Each number is 128 + 32 x the weight over its row's rms, rounded and kept within 0 to 255. Layers, rows and columns count from 0. Numbers have three digits each. The size before them is the row's rms in percent of the matrix's.

# down: layer 2 MLP down (transposed), 512x128, rms 0.131, rows 33-212, columns 64-95
# up: layer 2 MLP up, 512x128, rms 0.147, rows 34-213, columns 64-95
down33 101:084059122103106141111062131111065140095163116116157156137120167128116112092160118126144141105140
up34 104:139111137098124082184097162077126138164079111066087108131119124175188109128143093125097146109119
down34 095:120151068141117092146162167147092122093154154188143104144115083124081147125115098086106173104137
up35 107:078148139125128098163118123095122119069125115115071176100063143096127087119073124106138122117115
down35 109:132098132132123107052140078103217140133105155062125180148108116095167129082080120124077161126143
up36 118:095139175118076122115139094136119173158138155156177131145119132146129098091086145100139172148202
down36 114:125096120092155154057149138071119128109141156098099113101079152151108161122163166102094145134109
up37 100:196142143153130132090123131147115134120131120174136118111135130146134171072104185138214074116200
down37 098:043166099165134114141112122196130121153144137082139153164147097166101168084116120117103156121164
up38 097:104143123121095130148102164149126143130090067104142101135184162124139126130152114107169153216062
down38 103:169137110125128034132132130132104158104137129086085071138133150087074177108169120143132133100131
up39 104:133110137138077196100167118182149098052106133127168109152131133033149169095147092152121158173050
down39 105:114115185098165134141082188170172145113134097051098091140174176137083083123124107121217102135058
up40 107:136068146153163146108090132088168080078179161135118119104130128149147165138125127163117143128158
down40 107:116103148098196154117085142160165110121178204137112106119128142172161174101095169130094154184107
up41 111:108126123118147126129139121103088191125144114105169132152092087098148142141088105115133127173168
down41 106:111171082108158095177143136111139114130151127068113117139126149064080096067091125158157230149088
up42 111:116112122172119072087159070125018147171141125160176152137113122115108136123123133126172180098151
down42 115:158140161099129127156194093161091185218168124158164117116138125077102096151155103147117205108146
up43 121:203160114152151093083150094094088162150100097116130115142145112135197126090161164152166148171150
down43 098:189146096118107156091155156101170141099135133102097103118125134157151094118215127136168138149146
up44 111:113146121049138114104138089166150146138130135123135189154076139092128166195129157153071117167087
down44 107:148061138109135099074104094124106132140150112152117152135140089112147141155168184060161085116124
up45 107:086101114129127139126118071082096134143074169147086082159117135188133134150064116093121106151124
down45 108:133167196125160153148108121124124099117124060108186160099137143134121078172154145099141133108129
up46 102:137154193204137133131133141197166116112140109175085132169081120145106061123087144074127211137127
down46 104:162168094122121092095153107130146150119149124161160131099096148218104155174122147149085109156152
up47 106:158141085135069126058187174097072094118173119093117117091116137120139158066128140153100104140147
down47 099:210114118093105105142107167128116108123174133114140159160068102133143161058166139102087140145104
up48 087:088093159135041138107126157131093082127016106144124086110080137136084142101156084183155176055098
down48 097:162117165067121112081129154119098126108109144238091096120112109158177075129134166153168149045175
up49 089:095118126119181122137104096106179208128109146119174145074080132136159138093120056085135143118112
down49 085:217100090157117153131179101101123068134128174127171080115149127137116125111106162115151153140141
up50 100:157070107102065100156070089182117120089118130132097135066162143174168118154104053112133148101180
down50 103:173156111117128148123081098126177174042184128172092141145089215124142143145106142049091125050145
up51 105:160085029169147106111150159120080142044148134104144175135125103154114153118121114126139110141108
down51 106:129132145087085145173165155174164121128135113152051185093152146117159114103153105173135136100080
up52 090:130100139193139092172078112107095153099105100103074132210138156140143084117119141160120140117115
down52 092:164108099114161103127121241136074137148113172114127103166076088162146124133058147104139181127101
up53 085:080224157138166137124099112135088063157160164070189051087135112097138127170153068136153107129095
down53 080:150140126135140108174099163123127137097137148097151172174074161168129120143171152120077083121146
up54 079:148192177084152135152141118153100155169121122097105060157102183136174150192178074099165097163066
down54 078:154135085081143155055158151121084175116111116149155160088119086109128195185137111107066154147186
up55 109:073093124089170130139119159103107150179136178196104147150109151128138119042175078159122068128159
down55 105:165089105087132140150108096126113123098154168100064096187135138145072110185141159100129149167137
up56 061:120140171158088154086188148142122147129162133143124062062169159133123142151096156221145098142062
down56 058:163139148122159125149069100087127102166151082130144194195118160172149130093100154116123106122114
up57 089:180178151135148183129145068105120133116112152147119074102105147074082164174100112123120109150095
down57 092:050135147137157115126118126109139131131161093150103064115102143110170111212149095134076079088135
up58 100:129105060108084145174134131138106156087091144085185144055076097143092146165125175090154112150115
down58 104:157149131090162097116142140110137114117188199156107133152088121150102116147164145059062134167087
up59 119:120128130087116112164097136067127123113091120081098132201093128112130155195134142142118137144081
down59 129:073079193089175134131091107184065097128114159212111089169134122078159148158079130087147166141101
up60 092:155107101100100082137122112161180149124158161093154174161127175088144086159154058086173129168118
down60 100:132127122157165119161112095120116151087177143148157168143131043124134164126096103170120160183101
up61 093:186080128115087138217120125099117145121095149102120105113140167140138085135109108197160160146104
down61 093:115144127134164124113129140065105071152081174104145129124088082100099146100103144151115117092153
up62 100:077111120196084092076160104158145121143103119074112092104086111076141104101159109148109152130138
down62 101:130160109119151153121054118121103105136125085136208171133161142066118127102116212107051183203117
up63 104:104081100152133125093110146196104141052110143095180111109143125086143176123102139140153079122157
down63 086:070107122098141099123067082138159122097127119103198103099115145100120167178114128137154129171116
up64 103:173138174087149105114125079127078120088157115074179163126147123087153173127151127106195130123123
down64 102:141081093134092130062115123112128169085124135132101155141148140185096097079075159134127127095134
up65 110:157146121175138098132178119151142147128095096120054083112095158131108123098122092093097128141213
down65 108:163114086121099173098104098149112123131105163112105134149151126119159141141074115047104118081146
up66 090:094142087145106138133160137094129152105149138185143109123122128101121045111169164110085125124195
down66 095:098123146144181098153151160098137083066141173160114121136155081110159180142141082129100111129126
up67 098:125128098164113120106162112132129173138158138107186096097163142144107150139186152125149108156124
down67 092:081105098133106166099136191081149140000100114131162166138134092099110129118121108062122099116069
up68 100:157115152102180138144191067170146114098072103146086138134073183139136132115136131125086109154092
down68 087:081089095184136123141116203144121172160099120073132210140158103120103175113113187138157088089106
up69 105:113104137077148137099144082112070040084123090117138147127056152117085089140117089174139130163148
down69 110:113122115104087124117148103145103167139112070104136100155129169134152103180122109090108111132096
up70 103:174132169131189099121140138166103113172075131150168117131104147133143107091185117138177057160140
down70 106:181135175094189155135141115203141094135092125194103070201131135132157052088151101140147154168130
up71 101:138126090106119142061144094153072150086120141130149132107113165158110131070053117127182123119154
down71 094:143155203123129079119104156122145183128135121107131139123156063122161133157158154104071136139105
up72 093:132093128115136120139108107140129154125131095126132135118119065103110147145122124136188167100156
down72 103:118159116156100126141118096113072171168108112119095131144091123149148088075098110141117101129125
up73 101:111160069096117188114148116107141127146172088089116111123051126105084143138117067109190150128027
down73 098:142167063103139136116130151150180144230170110133135178114099116155135164077125126093078141148214
up74 080:148089191114070097082127074071115075189099124132149108084162167148122140142100127082204113155091
down74 089:127097118173160088167119136104114113133148156137138167162133185122105083119086131158124097163139
up75 099:121156123110124100115142083127120141108095140095088142099132188117147071144118087156102116130091
down75 108:169133151076139140146137168116094139174100105137199125181139079089158115056081081102130138148109
up76 083:123130161049165122136142117115127124130095080104127102167134128116149136111111096093116161109141
down76 099:117100131132140148150116136128115165109126157096149108183116124118172136167128098108115050175135
up77 113:108116131119202106113065108094161148103135164168135127114133140091082198115187125152174162155168
down77 106:155121115106128135166067191095187148136150118140133144141150122128116170137144078157119085123116
up78 108:106151113113160099114119116206051102151170162182144095130139119119170137153156151158076097084148
down78 108:085095144189094168160130140081132088106098165116166186154101090199152088192110127120167139059166
up79 091:092086061134104128137113107103132122097107092154077150138185173068127123139122092171146172163096
down79 088:204118140030112125145112166063181087125127107158141137114089105138140074104160113155163065175148
up80 089:117118159145120148192122073147136126117125059152166108193138117128121125138150134191086140045127
down80 100:141077130140140215151130163132167094154084145129193113205143123133096102124126123066182094110140
up81 105:072151120141142076141112127158102135094094129057128094101124075120139196127133106206126100158106
down81 102:049102170144090092165182110154140080128128156097171099078176109129095111115125148155126149094133
up82 088:129181151143150157140141142129123094102117133199072130096175139121077125114142088157107091108118
down82 093:122117087118113170202070178161147149153165102121133136117157093136175121142123123110122135084096
up83 116:136153133125170120111154105079063100107106107156187186151177122091104119117156105162135118143132
down83 112:108111132111186094086143124096125123163104191167134126143131127131087070122172111120107079108175
up84 120:109071142119121113087118080111199121091127094120110105079181197105183118098112085219127122145156
down84 104:104089082178117093109099086131126103085155106133143166142117126084205109134095130072100127133151
up85 089:115084167103103108109178136134054167121142136135135065116128107124142118122142102154155114171115
down85 097:129129086172057109096063065131113152127187045113102137163144127053157099149174103112141148069164
up86 108:142091129109057150129146117088104146147139050057086118117123122110134127103110078099151116066183
down86 110:152154087146157114082125137178147057081134154104126104131128124134137152160108128112115114100134
up87 089:083128113130081074110141152134091153124140133173149104103149091160135110135145067122176100170025
down87 093:091060146186083177137118147121088133101150160182164100124116056102157175098052088157126121073129
up88 109:152079185113174087167175142103117148122126123134132155135098094106107154132158120073173167145095
down88 094:136092142181124140084089104109135101082133170118122112093090120118094150110088140098165084092120
up89 104:108136130118074119169131162050148164089075174114135153115163172145131119168172141068146082106107
down89 101:146139136080092121152118092076143106105095153119201143121181095123113135076120093184117106128090
up90 075:124121109092117139104144158095137134147158119134142100174101092101099084128159160137105142217113
down90 073:112106147127068150141195077067107121112119159085089165147067091175107119068113131123125125167115
up91 118:083115111149114183183105143161071130117061095080120018104076108146129176127187198117104145186132
down91 113:104114124142097119146130176086122123123130150071105144125195100137100147141090170152112169092051
up92 087:158158157125108171080127165173094096123082202146127079170127120122202144121123095157137112103148
down92 082:117158050151072152101055146088160156122115208074109168102156143156125162143118131109069150098143
up93 117:206089199108097088192086073142124134124085098097161061113132132099133170095117129173135167159158
down93 112:183132153092134104148134120121091127123075117112045148137115097108157076092140090194121081120140
up94 115:130199181138131074138135078159142155099109108066067132149101162107124133107137098141144079155109
down94 107:212141112119135149113052133105119163183138127181174100130103138108131110116161075113148133101098
up95 101:141085139142148148149150108186110132214181095135139108113162144124158088143072093149157118138080
down95 091:141103198110091096079113125187130118184182100128163139105095110213128171166082143173121121128123
up96 081:158120109076089125155094091173121094198109104148087097142118150121084107157128170182121220136122
down96 079:060137119169092119073110185096076147086105147101146143125141132122085147104102123069113127112157
up97 107:169135160088149152167151096126137132067134156169114112075046236104131116136123081111168181135132
down97 117:185101077110120128114158138107155118097127129150134093111145170127145142186157069130145156152134
up98 099:150145145171080124108108104176089161150066083131119171084179115093119139146160114081089141185086
down98 108:178155093075089150160182109110177132100085131144122136148113165184097137140127110154080128116152
up99 098:140115126158166146106100100117114094116137081125069191117093118135157126091134142135134127083107
down99 094:159022149177155096163172181125151108127193133103145104176120096156145159153090122076091108148138
up100 101:132112098145101031151096105140125118087082114137113078118172113157059164125155117086110140188120
down100 110:155116148160098076170082111160122152112100171059139075144119103095088124150078104136101127125144
up101 118:119165160126120135142116087148116159082108135139129152094090116097159098136078098110177109103147
down101 117:119132158118112116185172121161098161114089163190153081122140186109139152202165096168112108075117
up102 074:069173154127023084159088085146067144107135120117094107139144160100137149151082158177122119124114
down102 077:114154106142179193157183206139119118100094136108091147137056133132098116171143195165136150152167
up103 102:137152140090162143148137123143143137184080169170133162120088123085199143139121121181121134138142
down103 101:102119152136152136119143157090060149135138147126158133141105139207157168129151146127122064125125
up104 092:149102083110091153132143120153111123101122116171165091116130072103140142140168141080137118170165
down104 089:164148139209149141134121141144106101124136124131133133133079120167115086144163120103117132103104
up105 109:157128129151136118167139151124108188194132112024141135083146137085152171068148131167170149119182
down105 106:113126097141103131071090141125084167103143119102143142161114100119132138104147135191073124099121
up106 109:167094127127151161103114123131142092141109107110124170147113157124103121113078077154184169153083
down106 110:127101150094108076129114150116091076072158151105117160113099186120150130159134167133122139142068
up107 088:148155164126120093132128173163106130139060123112092140090125160133049147112155098168105131115147
down107 093:121127142147139171101136137135138166106105088145171097138136075149067167126122158142166098094136
up108 081:145124173138154147106146090118068143071118125124067160181084186117116162118160113169116142142088
down108 086:123150128160112187175162141110127173127107146188107114139160162124100133202134154140112085128101
up109 111:136110058077137081075111084149072082145098125149118083074089145090126092140100112140052081137151
down109 114:149098112128129150149102162120138123165163119160152177172082115151091038086107134169189133139132
up110 106:157155144133158120141152136123143154051102131172178165164077108099104100148106125122157126124152
down110 110:108174121147072128125130172136131143172159159156133152128172089118124116124126115159223184163120
up111 098:074164192145135162099151185117106160063162133173147155076138140148142142089145078138119133128131
down111 096:116108051115137157106133106143128109107067122093146139114137169149175051117217148078128141172111
up112 093:072094126163188098121157134146135130160145169139120112068120107115120168084144146149116161140141
down112 096:141132077121132128137118117113111085190122116111109114108210120166116074185182119141121148134109
up113 114:143136155156190157129074138165138122102174151162111147123186179139120153096132127186129142128124
down113 112:145103199149093104114133157106163142101103122108111099125146085134117130131145159130156124095103
up114 088:166134158075136141054125063121086082178198038126101070133167155193130110106103060105145114109171
down114 100:189084181143145112139124135116138079115165138135108181097126095161078123184147103192159098117098
up115 111:181147069100062110199120140143065191162122166129106167114132183095113123162107091160105161133137
down115 104:127092115133162144144130097112132109142117147113155110102196081090087109112125113124105133099105
up116 100:134148123116168124153127099143147113106173088101125116121177111147122151079182160105137100115147
down116 100:095150121095136141081102099130166131099148030089117163126156108140181131132116206123097173121060
up117 107:092134107181131141110155125185115150098185012104080131168163123105132187108128161175098109149159
down117 101:101153144104111161070128178089187143118052190135165148085101136185094080154104109120068153160139
up118 087:118107146130178099172074095099137114103146134180131142165092181130118161126169135166184153144072
down118 075:105146159123150088141143143122107161134180180174126194135144087153167174102155206076107110123118
up119 084:134088144095156120156121178147132114108161127113176143127150162113104169158162119172100110133109
down119 089:102133091112140157077109184198126176152145150112131168171064146136097123133094137131148178123131
up120 099:071134101215124097138144124127146086101139113132156123093132143160103066139140087157129120163130
down120 100:111113147135141149090138060150144180109133086110104113115124079134118162146133185080126091122067
up121 099:131075154134227133140143162163125117105124126100141128131128095149116145139139096076145101198117
down121 116:134162105112178117053141112131168091118136130093025096082091098089100106180124067126156134174111
up122 104:139113128138144087131161128100098130089137104158135162101128179132130171101149140049091145149105
down122 106:082168140117147071128188124196109132159179115121109144121171160178108135134084094073074152116120
up123 104:151061143158143161087161137173138125123119111083131153152167147107165095137101162062135090131152
down123 097:142086077133131202136115134060099111132080142149166103134092062129092166108093169129155128086148
up124 115:156109160199118107089138108176105088135103134153159084084126162095193099110131129147136148103145
down124 118:112125147112135161105119141137089171141163139222157136119154088138205106131102129130154127124130
up125 102:101119193167100091175111100174134164152100151149141128149071094092084141166140124168148147155131
down125 115:148065198157090119122154110104078116124121112088121145137117214141078163119158120136134083096089
up126 102:083130108122092147215154105180098089143134129091137119134112121116092118117123150085169155169183
down126 109:121068111124112111116122116139130099192109117154138175113078142119107076101153110051145123167160
up127 106:150137121180119146159196176163096133145141139099131078098138174159111133110088111091198120179129
down127 106:082145037164122141157177094112150070121122144112132135195126180142152136140129157154135119115101
up128 103:114106106102159187092101118152116133118093150123104168143106161115126050093188148142191165092110
down128 098:177107124140116118093188119102138126118214127131133098149133079143102143142100122098087141107118
up129 078:162179199175184165094164154082143086115118151172069095103077123137124113101121090166159120147132
down129 077:094092140117058028121158115083164143192168119181141184084091194089138189163144147153074114111107
up130 094:200095115119162118110105177147151069079157177109154072073151215084103099116090103169138082150140
down130 099:180127110133120136088138127142110134119093112094108104018102083103139101138116169195152180103125
up131 094:174121099141122143157108077156114073125106107209184111110138132136117121171153071111140159108138
down131 100:112125079081146161152119113156126126118182153167166108192055102149132122137149119203071148101142
up132 068:113126105108141111115110165130133180149060135124160120110132141129148100150144120053149149092168
down132 073:172112178169055138121157126067136131120112081125084115143113109109216135121115091116128149057131
up133 121:161167120121142169194192085158147099095162110154129110066073200142129114087101105081123118137132
down133 103:116148109134161174159079113102130074144093186071131109156153152155170151127075151072100138153101
up134 105:154104163112069162157135119154146152123148110154101119121108131143065078119123103181139140134184
down134 100:120078115150115169065107160130129100105122116102114113119140091142139149087098159139143193113112
up135 109:079132126156126121109207127080122079123155172075099165048089147171150137049122151140108078108142
down135 107:140045159097150095103118187076193160158126165110140142131105125099096162152106103142114137105122
up136 098:156097183142173121078115197110081143132097137135096124132125107124160101124081119128140114131100
down136 099:085162142175115094175147108111147127139103215134139116122169142154161154068157146156105131144172
up137 116:135118121192155112108141112073145137123120143101142128154166185110140136129159160151153113128091
down137 112:059151153058093175177107102143137110120132131144136100057140139101209100141148082115148130076148
up138 095:109130117160122140116130123175164133161127171093107113004080151133090152123132113149156129148151
down138 107:172158109146155138116151129125163139170113130168157081188101082156157137139134159091139133117156
up139 090:122104178193182115110154109126149143128075107127115109121095131104095112120069134131096146151140
down139 091:089115072159123120074105165123149141149183127125102153098152146126149125134156111109111071118111
up140 098:117155125141132100205120150133133084111109107103090113173103122191170118123122114104146119191121
down140 099:171086134204151078143144097137139132155163142095137148176095080194128085106103087135193131133085
up141 109:126110168120097053133086085117145089129073162140103189108152109103115140121113106145143128148092
down141 115:103155165117116139082149120122181195110160159132132165106116116136153103157108193176133117123170
up142 094:124142142124110137106137136105140124112090069094116111118139119134112184116120086107122181140180
down142 095:110119119137134159161123113124118143091164153128144170092128141138154093083135147111127095112109
up143 089:159108160160151146159117101117121139045138087106091110141109078132163058042091181135087135100118
down143 094:080171109145078142144121081196060160098136108064108152115163166120115195118082114164071130137120
up144 102:136118155194142135090109131150153054111111187100101171083075131132146164113090152125095143212090
down144 104:156127190134164118102112192128192142109128146092084095119092081175160128140113096124116195073117
up145 126:158111115135088136185093158147093141132131151102176094114121150122124101086143124126160122139095
down145 118:143158100136150120135089192126159151182136122123111090145167117150149066108092138125169214146104
up146 094:115066108096095118126143124119177122144099147129142060108099223151144081175085171134153121137158
down146 099:105101171048158130101141151099120120149164092134094074097197103128170114135181069124118068120125
up147 088:083172117147135112087218057113108049085126174144137191083162135077118119177122161154122136181115
down147 096:163157120124078120136126090121167101087122145069107163134131192140093167127148123105118133110133
up148 111:183126105096137184118221137127080146132102148095144113104141170139135139101118069124117126125103
down148 103:124148107128112133184127211104171088077123137115106094079114136108073117082069129110033149128067
up149 097:084130132155141121149055115106076142128106145183156076102172128179139137102146124096174144125189
down149 095:095115126125173153158087119109106183180156107150105073126138129145145157135147100104163173134113
up150 102:131075141133116147102158152165092125067123164131114140146085093164088126144052127131149066173120
down150 106:091189126120153167195139118100130163114110140121080087085196118178118076166129151060111130073091
up151 100:111150139151115068149088112154121171104137118170157111112133099145150203130134164184125103154162
down151 096:105149142101145152172118169070127096134109122097141068144161106178095112155152146164179130109136
up152 103:119134171107150084147137148078120090081132130114196150148093133057078126116073077112131138156075
down152 104:107141117132061156159104081107109148076095116138157175204082086100135129129123125148153126151155
up153 110:159099137163116077115159077194118139152148111157118143158105135132130065090133115208150145122124
down153 103:122131110125137104089101180168102118126125144111145157139153124118102183080111147133127174132123
up154 097:146135141114108090135175100134118065118163163139161090143087140082133199105169143165156107106131
down154 096:151155091121166114176199128129143115127146138134190092123107089135175181171106106093145121113105
up155 077:200073162121130165130120095164145041093130117131123107172166141154169105079125085141152131146109
down155 076:144129137176173204167117102138143135147143156151149117102165152090097112113166141158120108116109
up156 104:162126127152094054079140133181109136071100118125179110106091101128114114098173132125094125064177
down156 100:071128113114124139156133165114141081135108072138106113144134119221124114135163191130147147166055
up157 110:102109153092162088143125097097073147070142143113163080118117119148092122118119122186129154158129
down157 110:127162158145076140066052135140099106120122121132205101119130082085134142130093100146118072127113
up158 089:126160146115158160073095119147116153044116142148121110060154155156063162116185123135098099062151
down158 093:157178112102152134177097163136130090139112100117188135082170131110112139112164195115174111078133
up159 111:152129161166119134103129122159094119144105140160089155127099132162115180109131107173138133086138
down159 106:193108134156104163160089134130112167113108128104140170146146111159207151127115170103059158142086
up160 109:122107194115121135117193111110141089074119126084170130115099174098094102150119118081182119127165
down160 085:113135105096135159156130183133165110132106129168166149149159063153138177166136178129130139102126
up161 122:169147144130087101148153132179073121090117117144116160172117092180143112146135182151136079168181
down161 114:187118136100103117161173099141143138118133148132134145136171185105165069189163104057142181144128
up162 089:181100065133119126159144145166129146122121120124146112125122097113146139143087096104147108106138
down162 089:129144092141161067164124137152134121213095223125091094130083146099091180101165165164120130131111
up163 092:140113147146076072084122136112123172045097087133079117105161144097097118101134145102139125103059
down163 102:085132081096175101121085124132114084115110129112099105082113170115102133093130053153130110123117
up164 087:125094145128119132143083183126053123116099138122073141108095117104099101120099130103123129142096
down164 093:168081151114131104107122076060118116127156072141090084152132098119150141105119118130178145124098
up165 102:133182170059089146096099088135087139175084135179125150133162134123143125148132185099199109173184
down165 101:112024105149121094165124115158146150153114166079123103150082108115133057155105152095134109121085
up166 102:145160135113145151121083101143130095179095124151144161078166098102137076166137097114181202173105
down166 093:131135077161139119115086143160153112113158166183149185130137023109108125125145113143056171102109
up167 094:136142098099127143122138165144143049116129132140174099125119181101156181134164193111115074199140
down167 092:153155095168087087118117119198114165088072093092129187154102170132164111130064071139123135080142
up168 091:131115109136163104214133137101104151181162095148117163109111112152100118125090113109131113088126
down168 096:156089097124155086164167144102158152147150120105112144162105058135114158097080189158150105092118
up169 091:165128148134126073132162111067159064116097109114128102117137133167098158115152177150171191147183
down169 096:064113129106133130130122073194134113128121115134081111107180093085125094084120096154127130133124
up170 072:155099202186144111159126173186160164144105086166153149154126096125174143130143100165131129200105
down170 077:146098135120129175146129138103144091227127157135154102120088159134151124131130128081115134124115
up171 112:087147127177140136129161141159127138137152121157109144165140104112201148078147119091142065166162
down171 109:094175139064104105174088127130169175143169115126128129113060148136162092084127095135146127086061
up172 108:110143186167135058148089132165106118113076110161089082131126161180107111103145142120121094144108
down172 108:128253129120121096110147129119120072160163098136112090143148083063094190123125081112097080116151
up173 075:130126168099153172165114128156119125132031111125142135058107153135095066104152099123182118166083
down173 080:147120148145124144102147092139084137127101151183172091193133119093080096052121175115138183149097
up174 109:148097154120099107119160096167108148116140144158123123085086159132144152138167074157131061154110
down174 093:124072146117076144157140136151152090106141138117161087100131154175159112147169124139123083074057
up175 090:086179092147184097120112132105086117168145086139095089132097111095111114124171157117128121140118
down175 087:170161185196119122124128117139135112149181152087142106097124151085087134117063161087139115096136
up176 094:110143131121166163178133089153112115087136128135130092122077139121154167141117124123085123127140
down176 093:123092148133148065062150135134118160089166163140190151130125076111126093122099159117192172141158
up177 088:189112184124098174122094115101152118133112220140124165146135157126173184149086156073203110111135
down177 097:080109136153168145133130157112118172150117130139163095143091124087140120129167119145154127147124
up178 094:157136135103070115120127135182092132137134088187153160128119105108160119156129137076144075214146
down178 106:094136125105120103138121157120128124117112134115136102104133056142119110119152132182150133063148
up179 089:137143113127129155145107093089088117117115104104129109141051191129144091126133110227094147092089
down179 102:130175146084184045109125060114157165145112175167106133067125195156146145129153076184110142095107
up180 100:147178147111134129183159179159087102134061065110129154116142092085112163141105168133160151131119
down180 107:139149088057126139135165121140147168142143094099171096130165135106169123175159088099165082131090
up181 097:115126153124120121128148074159097144165099163137100109121100186144164127092058162066147171187114
down181 101:111132051094134168117112153153084088088129168095104148120117097144141122129065139135091137119185
up182 121:144093125126138129072077127107184109138079047169147149154116184138092094147115111128143119133177
down182 098:166114109102154219064061153159150108147095083134115179130117141118133127133125148117115121124123
up183 104:176057131155142180125181155130080095110182137121133148081139135113119156066134143187091151144158
down183 093:161130134085110121130148155105125154156130150196139156095145122159083172177115146160118212122070
up184 095:100109148184114118089177119148095135105065081100080161119083135131161111112111145131100105138144
down184 094:184104096070104159108124148121118099115161105143142140161129116232103112150093138150145145100093
up185 105:132167164146140172199115097085067157138124132113178165182144073083179083138160083115129055176130
down185 108:147138145132153097082164121130177123100148102065099080035154134157081117111136129113185093174044
up186 104:121112130168125146110150131099108083156131161124136079091088139139160136086178169158192182157128
down186 103:195119209059168112180106121174070100128151124173146122135135084122144108141136121165080150117124
up187 097:139172147126171193104125132091117182075124103145120161133139165167135140158129133199128054160087
down187 097:119145127139090114120139090131094148147169097149101125194088096108087107133116138194085092073089
up188 105:153109164134173114203174205154139085156118131117102116119123066150179078141123098086193136160132
down188 110:092086118119089105136143160199101126134139144132113056134161146136150109089106169099150135150078
up189 101:163125148102172103150227110154122106128116091106177130126159169163121144119072152166189128116129
down189 092:125111148109121151142143115071179136138142113153119197176154177139112079133105169162147165079123
up190 103:103095168077105130143139184211136059100067149119103130107107163099157131130121138078071174208118
down190 106:121103101144127155097116165150170142153103127137104138160163120053205075134186127130138097115102
up191 103:088171138140149156098188159146129113092109132184091141140131136077089059116081107096178126152121
down191 106:140107132144100125068074145086184203073091151186099150176162058110138113161111165126146153137087
up192 102:119109129148120134097090095088111097064119133175066151071146129120118134069143124105152134141126
down192 107:158067181106151111104139103126100108140135093124186117096089149136162148172165139143162113168138
up193 108:114133112166062058153142131111161171187160091152162075086114143135161119083187169142090122138126
down193 103:124140173144188140149106166154114197072111088139062167091118122212129065176161189181145104119168
up194 097:130072143164089122118180124207061112146143132097175113094122164121099051163130076147163124125100
down194 099:129208113178106177171108071075127148121138099137113122151130065067092143167107132151130121138148
up195 098:130159233108150105130115147133085195164142131128108133113117131170130141117177102149163122102119
down195 105:148080134159091097140114152083245167121124103136106169123117139132137116118134152151117164143150
up196 099:141180097124139118132190088129119138171079109132102155097088185163124110089091137103125120076128
down196 102:097144178126125098112170156084123142144168117092153112157186184100154141144161168070112118145145
up197 090:092139093049097123145095050107177132166119126125092146135119173142134117124113140089130172207128
down197 101:091125144180148130128108097159085104103168083132084114160127099106161077070141142120139176117130
up198 100:134081150103088100037181122213101082141142098129087147105123133106121131138134117142093180121109
down198 105:143065170033113130127205171088143134186102136135121059134173161096108141177185127105171146198117
up199 110:118095172142123122175067093145164150154134158111107115165186173115146146126107089124105154139130
down199 109:091124135151068088165087190084139190141102086118147161170174113126131186152098150131108182078139
up200 085:130109169148128140162196077144182154137111119137120149122129085123120138102130118090151104085128
down200 091:122157149157140163096134092115138100147124155095114096129098131138089147117149055149166089145096
up201 093:141135180139180116142157130126208102084096099176086106151138170112143114133088121079191091140073
down201 098:099143099164057136147202200122087112069160100168113075118110129124105112099142135110101094096126
up202 098:158116150079110121105111107126120153104136116082117108148091184075095138162156142135130178130117
down202 097:103128177133129139139119130113133113135129167191169146124098117136106170114100161091111176157148
up203 104:112091122150109145095137169218131104153115117180171149109129133175121110168122148090027110108100
down203 118:144117125156129070094105163177174154148146099124083081106133173132109113152125124125085086081168
up204 093:067135238153125158140084170125139104139189111145113153134106145084150073143114196183155144120139
down204 096:140097108162114130124120130102107137129161146109246086093103168171110106144100115159104123115111
up205 094:171100057161119118137081081106115087108114117161158155087141095118012091138130092150138114142090
down205 102:173145152139084152069140121109042129105096226072130104078061179130135074134141137140089149143135
up206 098:142096120167184175200128134089100161181128112130126077137130126077132160063139199056137131119141
down206 102:150147126105112186192135130158155119163137141128178160107195183142124096131091077165127161116128
up207 097:156184136150153127098091137148145094123110112124139083118182134070129108118139108146132142126177
down207 103:091153120135132107122141176089177103174173145167222133080136128097113092119148109163107133117176
up208 109:069141087136161158134197099115133164165167140127137127154098201102066158154187127145080074113142
down208 103:141194140121125117109144170182070156075158148124106100094162116102113178100101131147098147110110
up209 104:148125127198081193123130110104105137100123163099111155101153138126138161144101112082123150180119
down209 111:179120172127169135164133132141199054094165142156165048069131136122107115168102150176139074121078
up210 086:105095138136104111042110083116105078132116131147111166141115114086186191134169134183145122147098
down210 092:158181173163095127148099107133111188110165098175122142150089106086140128091112126127155160089156
up211 105:116082140129063135076133165141079120140054113155098144146084082096113093130071161157170136167119
down211 104:118114086121123055160074190088167136146119166139159049108131067160115130124147163092103126163138
up212 101:104144107108148213158094099148136118129132145151157109149114142102154129128114138174080057177064
down212 100:125121093151135176147126114088110122097100153079138136166196049082126132147101174149126099083098
up213 112:150161104186138150102094078117179108124135098158095125145151100131095129079149080200084130126106